python train.py --n_layer=11 --d_model=224 --n_head=4 --n_kv_head=1 --head_dim=64 --d_mlp=576 --vocab_size=2048 --activation="swiglu" --norm="rmsnorm" --norm_place="pre" --norm_eps=1e-05 --positions="rope" --rope_base=10000.0 --rope_fraction=1.0 --qk_norm=false --attn_scale=0.125 --bias="none" --tie_embeddings=false --parallel_block=false --extras=["capped logits"] --init="uniform" --init_std_qkv=0.0334 --init_std_o=0.0414 --init_std_up=0.0477 --init_std_down=0.0477 --optimizer="adam_hyperball" --lr=0.0068 --beta1=0.9 --weight_decay=0.0 --lr_head=0.00804 --grad_clip=2.0 --warmup_steps=200 --schedule="wsd" --decay_fraction=1.0 --decay_shape="square" --final_lr_fraction=0.0 --batch_tokens=65536 --seq_len=512 --doc_mask=false --train_tokens=327300000 --steps=4995 --dataset="wikipedia_en"
Each number is 50 + 15 x the weight over the matrix's rms, rounded and kept within 0 to 99. Layers, rows and columns count from 0.

# layer 6 MLP gate, 576x224, rms 0.0477, rows 406-477, columns 32-63
32 73 62 50 34 49 67 51 57 78 64 58 44 47 37 45 42 41 59 46 58 81 50 49 13 50 63 71 44 79 46 68
65 40 21 32 68 50 48 79 60 31 45 45 36 51 55 37 23 45 71 54 51 45 34 76 50 54 58 38 27 45 48 48
31 37 53 41 61 45 36 52 84 55 57 39 77 16 54 43 34 51 16 13 39 93 77 57 32 46 52 43 52 60 68 49
52 55 39 38 79 62 67 48 41 27 59 60 46 46 65 48 16 60 60 32 52 36 24 47 50 64 66 45 77 50 56 47
42 37 47 33 55 47 75 30 57 42 53 57 47 36 58 49 57 58 48 59 33 50 46 62 32 41 62 37 42 26 70 59
59 16 47 40 58 50 60 52 69 66 61 64 42 45 49 50 59 08 48 51 83 41 75 68 48 53 54 70 50 31 33 75
29 21 85 49 55 34 61 69 53 26 58 23 29 51 74 60 51 63 43 73 90 76 75 53 27 38 42 53 26 57 46 57
33 57 33 70 50 71 45 55 62 37 51 46 52 43 48 39 37 59 66 73 59 83 34 43 60 44 49 38 28 56 70 45
50 22 38 52 46 46 65 26 52 41 63 61 35 39 69 43 68 76 35 30 71 42 41 43 44 59 50 29 29 47 72 73
13 41 34 45 48 13 52 79 62 79 53 25 51 61 66 63 34 33 41 60 57 61 63 44 48 31 66 25 60 24 39 53
49 52 54 71 39 40 31 51 57 44 60 30 22 65 62 59 51 45 50 13 48 47 35 44 67 40 56 71 35 35 51 80
44 36 66 66 43 59 41 57 53 46 54 28 66 51 45 33 66 44 32 50 32 45 65 53 52 42 41 33 59 24 67 44
35 59 42 45 58 30 40 66 34 71 56 60 19 38 63 66 62 28 51 55 54 60 25 38 45 52 76 23 36 15 35 44
41 36 65 57 28 61 62 57 48 54 62 41 69 48 33 54 49 33 46 45 28 54 56 74 61 62 54 31 50 33 56 34
42 59 64 58 44 21 66 39 73 72 45 45 42 23 66 51 42 40 76 38 66 40 55 57 54 71 66 57 51 72 39 56
45 48 54 36 45 36 36 44 56 41 50 65 47 48 67 48 33 47 20 42 70 96 50 44 58 43 46 68 40 53 59 50
56 64 30 42 10 35 71 48 52 46 40 46 50 60 47 67 31 54 44 32 36 63 27 62 23 55 40 40 63 59 73 88
59 71 43 49 58 45 40 52 50 37 42 45 25 45 37 43 43 48 57 53 55 66 25 50 39 54 41 39 66 60 79 64
22 70 37 38 51 52 30 51 69 53 68 73 53 63 64 48 43 56 64 39 45 63 30 31 55 43 70 53 69 39 41 53
59 59 48 51 32 51 64 56 69 76 68 47 59 58 42 61 47 71 27 57 42 21 58 44 22 49 46 24 24 12 60 62
49 66 36 56 30 38 37 37 54 51 56 39 57 44 79 61 45 60 38 55 57 59 56 65 81 49 25 51 19 43 35 77
62 43 43 66 52 54 41 44 54 75 53 53 36 21 44 67 64 59 64 54 19 99 25 60 50 57 41 26 33 41 54 78
45 32 43 61 64 60 71 66 47 41 46 87 50 35 40 48 52 31 49 46 62 53 38 60 32 29 89 25 50 50 63 76
41 38 53 46 73 61 46 42 65 40 59 57 52 29 74 27 50 70 60 50 47 50 54 33 37 41 56 38 54 62 55 41
49 71 51 55 47 20 36 40 64 25 12 27 52 44 57 55 41 43 48 35 46 56 23 50 68 48 66 41 38 21 43 48
31 30 36 33 57 40 45 31 66 48 46 32 59 63 46 53 37 28 64 54 53 52 36 58 67 58 48 51 55 39 44 56
52 76 67 42 54 41 61 66 60 64 29 60 30 33 41 58 29 59 33 64 59 56 23 53 42 39 53 28 60 65 47 37
37 57 79 47 37 64 45 37 70 68 41 34 43 50 70 53 29 74 45 71 23 39 21 62 40 64 67 46 41 61 71 57
14 45 62 60 48 67 41 32 28 25 72 31 48 33 57 42 41 29 47 67 54 40 53 51 57 59 64 40 41 56 49 48
45 39 25 49 46 61 60 50 72 64 71 27 47 35 39 36 12 53 67 53 37 54 45 42 50 43 54 56 33 21 48 49
34 58 44 57 28 46 38 59 59 68 74 46 72 51 62 63 42 75 40 46 73 23 53 54 44 36 61 36 55 74 43 68
47 44 75 50 31 38 41 62 45 19 24 53 25 56 37 44 73 47 31 29 64 53 48 70 48 34 46 42 32 53 44 51
45 26 55 41 35 39 34 54 74 52 55 36 37 68 56 41 44 66 45 46 66 46 47 74 49 82 69 48 58 16 60 53
32 80 37 70 65 33 54 28 70 72 53 39 31 60 27 56 39 38 47 65 59 69 32 30 21 71 42 67 46 54 36 60
38 26 49 82 47 17 66 27 46 60 50 49 16 64 56 53 45 81 34 59 62 66 56 56 45 62 57 66 37 62 41 34
67 50 45 75 34 52 51 59 40 51 37 42 40 54 34 21 48 71 69 48 50 59 44 74 56 44 84 23 51 74 54 36
36 53 73 43 33 63 60 45 60 39 54 51 40 63 52 32 41 48 42 58 59 62 39 43 15 38 41 47 50 58 60 51
52 37 52 53 64 50 46 39 40 48 89 47 43 42 30 36 51 65 52 55 61 50 37 61 50 53 56 69 35 52 33 71
35 58 35 33 55 42 73 46 40 74 71 63 19 48 52 36 58 45 50 65 70 38 49 77 30 67 53 46 51 29 48 56
71 43 13 43 39 64 69 40 37 53 57 62 34 64 42 68 26 35 61 52 33 56 49 35 57 43 56 72 56 45 63 57
38 47 40 60 52 40 27 66 44 58 52 57 65 59 69 39 47 51 56 58 40 50 44 00 48 55 79 39 54 62 57 85
58 39 50 50 94 56 47 60 41 44 59 70 30 39 66 45 53 47 55 28 70 42 46 37 37 69 23 44 53 42 60 41
45 59 34 47 40 28 70 38 43 62 60 83 54 76 24 54 68 70 26 52 77 74 24 03 62 43 37 54 64 57 36 59
46 31 39 23 24 58 64 43 43 53 52 64 67 56 45 58 57 35 53 69 59 51 65 67 54 62 38 59 46 39 50 44
63 30 65 63 30 49 76 57 70 44 55 31 30 38 33 46 54 47 86 16 65 48 40 44 40 16 46 50 09 24 61 62
46 50 37 62 41 49 47 61 50 57 61 49 24 52 52 48 33 35 33 57 60 47 41 53 64 46 69 54 49 37 38 53
55 36 63 59 41 53 56 69 78 74 48 34 73 42 65 58 71 26 43 27 47 53 38 60 54 64 52 43 53 32 57 46
47 70 07 48 79 53 62 79 63 87 40 51 18 20 74 40 45 56 44 42 49 25 34 67 26 46 50 71 44 57 20 74
35 51 36 51 56 52 50 31 25 59 70 70 42 50 61 45 31 59 68 67 51 29 32 63 50 46 71 46 45 32 53 73
20 50 44 48 50 52 63 56 63 60 45 53 64 66 36 40 83 42 34 55 65 74 31 37 59 40 52 47 43 53 32 80
61 65 72 58 43 20 61 59 74 33 59 54 33 51 42 71 52 72 72 31 70 50 37 19 75 46 67 62 41 30 54 56
56 42 40 60 83 55 56 70 71 59 45 71 54 83 67 23 42 53 18 73 79 49 41 42 55 51 58 63 55 30 54 75
32 28 57 40 35 32 46 89 55 72 73 65 27 44 74 66 54 51 30 54 62 56 57 41 83 37 51 21 41 45 33 36
57 47 21 33 63 26 51 40 58 58 40 43 31 40 66 45 51 39 87 42 48 42 37 74 42 51 55 58 65 51 58 78
49 45 63 53 59 70 49 50 27 47 82 51 51 54 68 50 46 44 75 56 48 67 28 59 31 45 46 21 73 44 47 55
51 48 39 84 69 68 36 72 57 57 50 59 46 54 59 37 53 36 63 51 64 67 51 63 57 29 67 39 42 42 26 42
64 63 50 29 65 42 83 51 41 48 26 47 60 57 77 75 44 46 38 75 57 55 41 37 54 50 09 53 43 54 78 34
44 49 50 26 44 62 55 47 79 62 93 50 16 31 74 42 28 50 71 34 68 53 45 74 33 72 59 85 32 53 43 50
30 54 43 39 46 62 53 63 51 68 35 78 46 65 82 59 24 74 35 25 53 40 35 39 50 51 64 50 47 39 35 54
34 30 57 44 54 51 93 60 46 47 50 42 32 65 80 58 41 39 64 51 73 76 56 48 43 33 72 60 34 19 64 36
39 54 63 44 52 61 67 40 44 43 34 58 63 42 37 66 57 16 49 45 34 64 38 35 77 63 91 48 22 62 51 34
54 40 47 37 14 41 63 47 34 35 44 47 43 58 54 55 28 53 37 35 73 43 53 45 38 53 66 40 43 62 58 34
55 47 77 36 39 54 50 78 66 38 57 66 34 45 63 51 46 52 66 97 50 37 46 50 41 22 77 25 71 60 71 55
55 43 49 20 35 35 72 33 45 59 42 42 37 76 73 45 50 48 78 56 40 31 44 54 72 49 39 52 49 18 63 67
55 63 45 74 44 67 58 28 65 61 50 62 54 57 59 23 35 27 65 45 52 55 43 66 46 64 43 25 62 43 35 58
37 69 43 63 39 28 45 42 59 36 72 58 51 63 90 62 21 63 68 49 76 60 43 59 33 59 71 39 12 48 46 38
31 41 51 57 59 30 34 31 70 35 48 46 68 52 79 49 71 59 49 79 47 52 43 46 41 22 41 71 60 54 83 70
41 69 61 66 49 44 44 67 52 56 32 42 41 49 45 92 67 48 59 64 75 36 36 42 52 59 26 52 57 18 52 54
52 32 55 68 59 74 57 79 46 52 35 81 36 57 67 50 42 53 49 39 30 46 47 44 66 76 59 74 39 52 78 53
47 50 74 62 41 53 55 69 65 57 72 50 51 27 41 49 41 73 50 71 75 46 37 55 57 67 45 20 14 38 37 81
42 44 44 72 73 65 59 79 72 45 58 62 44 10 54 45 56 61 44 45 58 46 43 33 41 44 36 70 25 83 58 60
52 14 64 58 73 25 42 64 59 42 55 64 43 32 44 60 41 72 45 33 71 75 56 67 56 33 76 77 46 40 55 48
# layer 6 MLP up, 576x224, rms 0.0477, rows 406-476, columns 32-63
49 40 45 73 54 36 69 45 59 53 67 20 60 49 72 29 34 17 34 71 56 43 54 74 47 80 56 48 29 53 62 55
00 42 40 59 66 52 40 53 45 61 49 56 55 48 60 46 57 78 43 38 71 32 56 55 46 12 36 71 81 66 33 40
70 41 58 51 21 56 46 38 41 70 59 40 81 45 31 40 65 32 45 56 57 52 54 43 47 57 53 59 71 58 58 51
16 29 75 37 60 73 33 69 68 49 32 12 42 56 47 58 43 17 45 64 32 71 45 55 77 39 70 92 37 64 64 65
50 57 31 46 55 20 26 39 60 43 64 64 63 57 33 61 56 48 47 59 71 67 32 54 49 27 40 32 13 41 51 63
17 41 37 45 50 52 54 38 57 46 45 37 39 54 69 39 51 48 32 61 50 76 68 68 43 77 46 45 72 50 27 54
37 54 49 80 83 51 36 81 81 45 55 51 38 45 45 64 67 52 45 86 44 76 53 68 39 60 62 46 56 38 48 29
65 49 29 63 53 09 56 38 80 69 33 57 47 56 49 79 44 48 50 46 54 52 56 47 52 79 77 35 55 54 12 70
48 63 63 27 48 53 33 38 63 43 62 15 57 34 48 35 43 57 54 43 40 44 56 26 35 52 53 66 47 57 40 70
57 42 30 58 52 54 34 66 57 58 77 64 42 51 36 24 57 62 67 53 73 77 55 58 56 35 26 60 57 57 60 78
32 55 88 62 45 45 72 27 31 47 85 48 61 64 56 56 48 42 66 25 39 34 64 65 73 31 48 61 45 57 58 30
38 25 50 48 58 55 52 57 59 49 57 75 45 68 70 59 33 55 51 38 71 54 44 56 67 53 56 56 42 46 61 44
35 52 68 64 57 41 50 56 54 48 48 45 42 69 76 74 65 62 65 26 54 53 59 34 32 24 25 56 29 37 33 41
37 39 27 45 25 37 26 33 48 48 60 61 40 45 61 68 60 54 81 50 44 43 61 51 71 55 59 44 52 52 48 32
51 36 46 55 46 50 52 67 59 45 30 72 67 39 65 43 66 44 54 55 34 56 44 83 59 54 41 81 55 52 49 00
36 36 58 25 51 59 25 51 34 44 78 51 60 62 44 41 65 56 44 63 72 52 62 36 76 51 68 49 53 59 34 50
50 32 54 38 42 53 49 68 42 44 70 41 47 60 52 68 62 52 56 48 35 46 71 43 49 33 60 57 58 43 33 32
29 40 28 76 49 65 54 39 39 74 70 77 27 19 33 51 42 46 54 42 50 50 80 46 60 46 35 48 45 56 67 73
50 28 54 39 78 38 54 55 57 55 34 75 99 54 40 26 63 62 53 41 50 40 61 59 57 51 47 67 57 70 56 32
66 39 61 26 65 25 25 70 60 34 17 35 34 56 75 40 46 76 27 56 42 41 17 36 36 53 40 64 64 46 53 47
30 82 40 41 49 31 46 23 48 56 57 49 29 31 72 37 64 45 55 47 55 28 45 52 41 60 44 44 46 36 52 35
68 68 74 30 58 17 52 54 39 41 48 52 60 57 36 55 40 52 50 50 41 47 51 79 50 63 58 63 37 76 55 48
35 59 40 53 53 50 57 52 54 38 55 44 37 42 50 73 55 76 57 63 42 48 91 57 48 40 63 50 39 30 32 36
49 22 56 21 50 51 64 49 54 45 65 47 68 36 86 46 49 50 60 40 47 47 62 43 50 56 67 61 54 52 64 44
28 53 46 48 71 52 80 69 69 69 52 68 47 70 70 64 53 50 71 51 31 49 55 18 52 48 48 34 45 32 35 36
64 37 58 36 31 22 63 17 34 48 55 51 64 52 78 56 46 51 48 40 40 19 48 67 45 78 66 59 59 60 82 65
70 58 19 62 08 64 73 16 35 56 52 54 45 59 57 51 20 51 62 88 31 25 68 49 26 43 45 29 62 46 59 36
46 17 71 63 26 61 32 40 45 42 28 63 61 52 60 51 55 56 32 24 43 58 39 51 43 33 57 64 37 50 60 69
57 46 16 41 91 33 35 57 42 55 42 60 41 64 71 62 54 53 31 66 52 57 65 18 45 81 72 54 51 58 57 52
63 67 56 87 64 61 78 57 39 58 41 60 59 52 60 51 68 49 64 67 81 60 42 43 40 26 73 41 35 31 54 52
82 29 32 77 68 60 68 60 56 28 62 60 40 51 51 40 46 45 53 42 54 44 42 48 37 47 56 48 31 55 49 46
52 40 61 69 32 51 60 56 30 38 58 62 62 31 42 45 47 42 58 47 39 62 65 49 82 29 52 64 46 21 57 69
15 70 24 78 64 58 55 40 35 63 52 43 29 57 62 26 59 69 75 29 31 66 42 49 31 76 61 14 56 51 56 43
40 49 40 47 48 31 66 68 37 37 40 49 41 45 58 37 56 82 49 56 54 55 64 29 39 67 66 50 77 52 39 22
48 47 44 34 64 47 52 61 50 58 61 43 51 43 54 19 25 42 50 49 51 46 49 46 55 47 66 89 57 66 21 62
42 62 66 36 73 73 35 36 64 40 61 39 35 43 26 39 59 34 30 61 61 38 74 56 48 67 50 49 49 53 38 56
50 43 44 68 51 67 55 66 78 19 56 57 47 51 73 55 53 56 52 45 47 41 69 36 54 63 48 56 68 56 30 37
66 57 70 13 32 82 44 46 41 67 70 61 66 62 31 29 41 55 26 73 53 53 59 46 46 62 24 36 48 44 37 70
51 44 37 63 65 31 64 39 28 63 42 48 55 67 39 43 53 25 53 46 62 44 52 54 42 23 38 38 41 46 46 35
85 48 36 55 61 59 44 80 24 61 34 72 55 37 53 55 34 35 52 22 50 34 82 67 28 39 69 45 61 71 62 66
61 72 23 45 44 50 29 15 38 67 57 45 48 56 45 42 42 74 38 78 88 66 61 47 56 51 29 46 46 58 72 65
31 43 67 40 55 32 52 17 42 45 39 69 69 32 41 52 33 20 26 34 60 49 26 20 70 45 60 49 55 31 55 63
66 66 61 36 31 68 69 67 40 52 49 60 43 60 52 58 51 36 44 35 65 38 44 33 54 29 68 38 42 27 80 72
55 49 42 53 27 57 72 48 62 27 76 63 60 62 44 55 76 59 30 44 74 18 46 36 38 53 62 23 31 65 36 68
68 24 59 56 19 51 38 61 63 46 31 42 43 25 43 77 55 62 41 42 52 21 50 53 76 27 15 47 40 65 39 41
60 48 56 24 38 67 48 31 36 43 49 64 65 39 45 65 65 60 54 66 50 55 62 31 76 70 46 52 65 56 30 63
43 37 45 43 54 30 29 51 44 44 66 35 39 49 83 52 37 43 38 60 48 35 68 53 49 78 69 26 43 61 73 72
51 46 40 57 34 41 16 42 39 30 48 57 34 51 37 79 43 20 67 46 60 61 31 61 77 53 60 55 24 38 54 43
49 57 63 53 49 34 44 52 19 55 65 54 36 64 38 57 38 55 35 64 62 47 52 63 18 07 62 52 56 41 63 49
48 61 38 56 72 57 57 65 53 16 38 68 76 42 83 54 59 38 67 69 26 38 50 42 59 48 62 26 42 57 47 28
38 25 65 60 67 62 59 58 51 60 51 94 47 10 46 09 29 66 43 61 36 43 51 38 66 37 51 44 73 51 72 42
53 72 58 81 58 65 62 57 43 39 63 61 77 67 29 74 22 56 76 27 85 36 69 35 87 45 47 46 39 78 35 92
64 24 22 36 56 72 20 47 60 62 40 29 41 60 69 70 37 56 44 42 40 67 42 50 69 51 29 69 67 43 41 51
46 53 65 49 14 72 61 42 39 47 42 52 56 76 52 37 54 30 19 50 36 61 44 52 42 39 52 73 31 69 41 23
53 26 67 50 47 69 51 52 29 49 45 43 45 26 50 45 36 73 53 49 81 58 15 64 41 39 43 52 48 53 47 41
31 31 44 63 63 76 58 68 61 74 58 50 32 39 64 38 49 73 55 51 35 46 40 55 31 20 41 57 33 71 30 48
80 40 20 59 91 51 45 88 37 48 55 47 61 57 34 36 40 69 53 20 44 56 35 33 38 61 44 66 34 68 69 63
31 17 54 38 56 91 83 54 55 32 60 52 35 45 41 77 53 37 58 63 70 38 79 73 25 59 57 62 68 80 63 29
71 42 58 28 52 59 78 33 56 61 46 77 34 65 50 56 39 43 61 56 46 57 53 63 56 35 42 39 23 54 52 62
38 51 21 26 55 73 08 53 55 68 66 36 67 55 63 50 57 80 56 50 27 73 37 70 66 70 40 31 72 68 38 81
43 34 38 56 34 25 45 40 53 23 69 50 45 53 42 58 45 44 62 71 36 89 45 32 62 74 50 61 52 48 28 28
45 54 60 70 61 54 32 56 59 48 55 75 52 53 47 45 61 44 52 70 42 52 60 63 69 51 37 76 68 64 55 20
63 52 54 41 58 43 56 65 49 55 44 87 44 73 54 44 83 38 53 71 68 47 55 47 42 46 63 45 53 59 74 66
77 69 39 50 49 57 79 61 57 45 52 14 58 61 40 16 59 43 54 64 23 60 72 55 58 18 69 26 52 40 65 59
55 39 33 43 21 48 38 36 39 47 55 55 65 29 35 67 26 49 51 58 56 49 49 35 70 37 35 37 47 41 71 50
72 48 47 44 38 64 25 46 41 35 27 92 33 68 84 29 63 32 59 57 61 39 41 51 22 37 38 48 21 37 42 52
49 40 06 50 64 45 64 35 28 45 49 56 46 47 36 40 38 61 63 45 60 55 54 14 57 76 48 47 75 82 63 76
48 69 62 54 42 32 63 53 22 52 68 69 42 56 29 50 45 57 80 48 44 45 57 46 73 62 43 49 39 49 56 55
54 58 53 64 30 19 31 44 61 57 82 24 57 42 47 27 41 11 24 64 53 52 42 29 66 62 49 58 55 37 37 50
29 74 56 42 62 64 17 48 58 73 39 53 61 74 75 44 31 49 61 60 58 40 21 56 60 67 63 60 36 62 60 51
42 48 51 37 60 66 40 79 58 42 32 60 48 40 63 50 63 37 50 83 49 29 65 59 32 71 58 60 54 39 29 60
# layer 6 MLP down (transposed), 576x224, rms 0.0477, rows 406-476, columns 32-63
66 42 15 85 42 51 34 57 42 36 51 47 62 63 69 83 38 37 45 41 20 50 54 51 57 54 73 41 47 55 53 78
50 36 43 36 52 60 69 37 46 55 33 46 45 15 67 51 44 22 71 34 32 52 59 62 65 78 77 62 67 57 55 28
67 49 38 32 49 45 42 34 40 55 57 48 72 49 27 51 58 57 71 53 51 39 40 55 44 31 38 58 49 19 40 60
48 42 42 61 61 39 56 37 39 71 68 39 68 33 59 22 33 43 44 63 65 36 21 38 44 73 86 58 54 42 38 72
70 66 57 53 56 68 58 06 34 41 53 63 32 72 73 27 31 63 58 59 79 50 48 24 66 34 53 52 47 63 52 76
78 43 56 42 49 55 44 45 61 40 69 25 33 34 44 64 58 39 47 37 62 62 24 47 47 29 59 24 50 42 55 78
40 47 51 49 41 42 36 43 47 39 69 76 82 67 82 35 65 76 44 61 71 50 61 69 39 49 47 62 60 37 37 26
66 50 66 44 66 42 61 36 61 61 23 37 54 50 60 51 57 56 33 40 50 49 25 47 47 30 72 49 41 69 49 58
49 60 62 52 35 60 98 31 52 36 60 27 46 42 60 61 51 57 57 43 71 63 37 39 25 65 33 31 46 43 57 39
39 50 70 42 52 47 51 36 63 40 43 35 62 25 57 72 67 70 43 53 38 36 32 42 60 39 47 59 42 73 68 55
52 50 59 40 43 46 42 78 68 53 62 55 55 45 40 38 43 45 46 74 37 62 60 46 77 48 74 48 54 19 43 42
38 55 36 66 69 59 52 49 55 49 61 55 61 40 40 39 52 44 42 59 19 56 45 40 74 80 32 47 47 69 30 83
57 81 58 35 37 86 40 79 60 52 24 15 29 48 50 50 49 58 53 27 50 37 41 65 52 75 44 83 36 70 43 35
64 48 55 44 46 45 77 68 34 45 70 53 55 47 69 77 78 37 46 52 70 40 62 52 40 70 54 35 84 61 46 79
68 39 39 68 57 48 66 30 31 46 29 70 46 49 51 39 49 27 62 37 60 86 74 50 43 45 54 63 36 50 34 46
49 45 49 66 17 43 69 44 50 33 59 29 51 51 44 46 50 53 56 44 50 32 57 58 39 35 62 76 35 31 30 29
48 34 68 36 57 76 27 40 51 42 47 51 38 47 30 49 47 75 31 68 56 50 90 29 39 56 66 43 55 44 59 50
60 66 50 45 54 48 18 53 41 20 36 45 64 60 53 44 38 57 38 42 32 55 40 69 48 41 39 57 41 73 55 62
36 31 56 53 50 97 49 34 26 57 62 34 28 62 44 32 43 61 67 58 67 53 41 35 70 65 65 47 65 34 62 39
63 48 37 40 27 61 55 33 59 57 34 50 62 75 62 43 51 28 41 68 26 46 70 47 40 27 60 30 44 51 52 65
53 34 44 43 41 24 53 33 78 32 55 55 61 62 56 46 24 00 53 60 69 76 36 49 30 54 58 21 36 52 57 81
62 45 45 37 60 54 49 32 42 49 59 66 31 24 48 47 66 56 53 27 53 61 28 61 46 45 44 61 50 34 32 46
61 69 51 76 46 45 58 68 42 45 25 86 65 42 48 45 39 37 56 36 50 39 41 45 54 47 60 35 26 55 22 65
53 27 54 64 44 35 67 30 24 71 57 22 39 56 55 34 52 69 51 56 78 58 36 48 33 53 34 45 58 72 69 83
24 38 42 49 66 59 22 18 24 54 22 57 62 28 69 37 47 50 53 39 34 66 45 85 55 43 38 62 60 56 45 75
64 42 54 55 36 64 55 63 65 50 28 55 34 43 83 53 60 57 41 64 48 32 71 20 47 40 70 43 29 62 51 53
40 58 61 61 75 38 36 51 44 63 41 70 51 58 16 72 66 53 51 72 23 69 40 41 68 21 36 45 42 59 51 63
50 61 71 46 54 74 75 33 39 23 44 55 52 15 36 43 52 61 78 39 54 63 60 23 43 47 60 57 43 60 70 52
33 43 53 65 42 32 61 62 69 42 24 50 48 22 45 36 50 48 61 46 48 36 22 45 55 45 33 47 31 40 59 56
59 50 31 41 37 53 61 52 49 43 63 59 71 52 40 75 24 26 79 33 22 57 59 47 62 39 27 43 55 41 67 58
43 34 40 44 60 53 58 40 63 52 52 52 51 36 49 64 48 42 19 68 60 66 53 55 50 27 67 66 50 72 62 54
42 52 61 49 54 62 44 44 42 23 40 77 67 48 59 53 56 50 49 62 49 54 62 55 52 54 56 60 68 30 44 55
71 61 54 54 21 33 35 57 21 47 42 62 57 22 67 56 42 38 51 54 62 76 40 50 50 46 55 39 54 48 55 42
60 35 37 27 42 54 49 44 39 49 55 54 56 56 33 59 67 46 73 67 65 70 78 48 26 58 68 24 30 79 60 71
69 36 40 66 26 27 46 21 49 46 49 33 99 46 48 62 56 66 47 87 75 39 58 38 58 46 56 57 36 41 53 48
47 52 45 39 73 41 78 53 32 38 44 33 39 37 50 58 39 63 23 49 36 39 48 56 48 67 08 51 64 43 56 26
35 34 63 74 39 49 58 38 41 79 34 72 35 40 66 45 37 43 44 31 74 37 68 64 52 59 55 54 44 64 37 42
58 49 75 59 52 38 19 78 53 58 37 47 85 75 39 33 54 46 32 58 62 36 50 62 34 61 68 40 48 43 53 51
50 38 26 44 58 55 46 41 32 46 39 38 36 52 76 36 37 43 47 46 32 28 57 35 40 39 44 41 40 44 69 63
76 42 59 46 33 41 40 40 44 39 47 49 56 42 21 62 49 45 47 47 41 39 68 46 34 56 59 59 28 49 41 29
27 61 61 31 74 31 16 28 68 37 68 43 45 58 62 54 60 43 34 72 56 39 17 56 15 37 62 50 41 64 47 63
47 47 59 36 39 53 35 30 39 17 73 55 67 51 72 58 41 61 71 48 41 55 62 68 47 57 66 39 56 49 60 53
38 62 47 53 62 60 49 61 73 20 54 47 30 57 27 49 59 25 17 52 40 36 30 62 69 63 63 59 37 56 79 59
44 37 26 54 34 84 65 38 66 45 62 40 52 71 68 57 58 41 39 80 59 65 44 52 62 47 61 54 55 52 48 84
56 53 67 16 61 35 46 30 45 56 60 47 54 46 53 36 64 57 44 30 55 38 48 44 55 40 42 66 47 17 43 80
38 28 55 56 55 33 56 34 60 33 26 47 25 63 80 77 30 38 23 77 55 50 57 44 46 69 31 42 42 70 50 36
48 56 50 70 61 64 67 69 67 58 45 45 36 56 60 57 72 26 65 52 34 41 43 58 66 42 33 41 49 51 51 56
35 34 61 44 63 47 21 65 88 24 56 52 73 64 39 68 53 51 39 57 70 54 52 73 52 68 57 56 49 62 48 43
58 52 77 38 58 59 33 55 34 75 56 43 72 53 34 59 46 31 43 57 49 59 51 40 48 39 57 42 54 55 49 35
37 57 52 25 51 49 32 46 64 37 60 50 54 64 79 30 23 58 58 41 54 24 82 34 28 52 40 65 43 25 39 44
51 54 68 60 41 63 66 50 47 62 45 50 44 20 43 49 46 37 33 44 44 70 49 22 46 36 50 22 44 46 63 53
33 87 44 45 34 63 59 54 63 44 21 24 64 63 54 58 33 70 45 46 47 40 45 51 41 17 44 23 64 59 83 62
58 62 56 55 51 79 51 47 71 35 50 60 51 54 29 21 49 45 27 60 46 63 35 21 29 54 53 72 63 44 63 55
22 46 51 47 60 62 46 55 57 55 50 36 43 77 54 24 60 55 44 64 64 47 64 33 51 68 55 74 35 49 47 60
54 39 74 45 55 45 58 44 30 55 72 41 59 39 69 74 63 60 56 69 44 46 86 52 40 52 57 57 83 63 44 56
72 26 32 48 36 41 42 54 31 77 51 73 65 32 34 74 58 45 54 68 38 28 59 55 74 62 25 27 57 44 63 62
68 47 50 37 50 39 65 52 41 50 60 42 48 76 29 43 51 37 42 64 73 65 59 72 47 38 32 46 41 33 61 68
15 43 59 41 33 53 34 28 59 20 43 33 70 60 60 73 40 61 38 65 70 28 42 44 64 70 44 90 77 47 59 64
61 55 41 71 65 42 55 30 76 47 60 26 61 56 56 36 53 57 07 63 41 55 65 69 52 47 24 62 62 48 60 62
31 37 43 49 56 61 37 47 58 26 55 35 61 28 41 39 53 80 38 65 48 62 51 46 63 54 33 42 43 49 51 61
57 43 58 73 66 33 40 60 39 55 77 48 56 46 45 31 34 74 48 53 57 14 29 68 45 37 30 59 49 62 59 88
56 37 77 52 52 31 42 28 44 11 47 54 56 55 52 48 68 59 37 33 49 45 50 40 27 73 31 51 58 56 40 59
24 59 46 53 47 47 37 35 60 34 61 54 42 51 49 74 42 44 71 60 35 35 49 56 76 34 58 57 48 65 55 81
41 24 33 69 55 82 66 17 50 41 48 57 15 48 37 14 59 42 50 17 28 51 54 32 38 53 61 59 37 56 42 57
43 41 79 48 35 71 70 59 47 39 65 73 45 77 52 68 75 50 44 59 68 64 53 68 57 48 46 64 32 53 53 43
58 50 42 25 19 19 68 45 66 70 26 45 30 70 80 65 36 72 51 32 47 46 23 54 20 46 66 47 54 46 63 45
59 52 45 50 59 35 50 59 47 44 30 60 53 59 36 32 79 51 46 29 40 58 37 36 41 68 25 51 27 29 73 33
14 37 57 53 65 66 45 27 47 52 63 51 52 75 39 44 55 89 47 59 39 59 13 66 38 46 22 79 31 35 66 57
40 54 67 51 16 61 49 51 83 61 39 65 62 57 50 99 35 45 50 50 66 33 36 43 40 50 40 57 81 25 66 73
36 49 60 48 55 92 29 82 66 53 47 43 44 22 61 50 69 44 31 45 53 65 19 34 60 77 41 63 41 45 64 50
36 53 51 42 33 51 30 35 56 40 45 62 55 41 61 30 20 33 33 48 24 58 70 40 09 51 30 66 57 63 61 27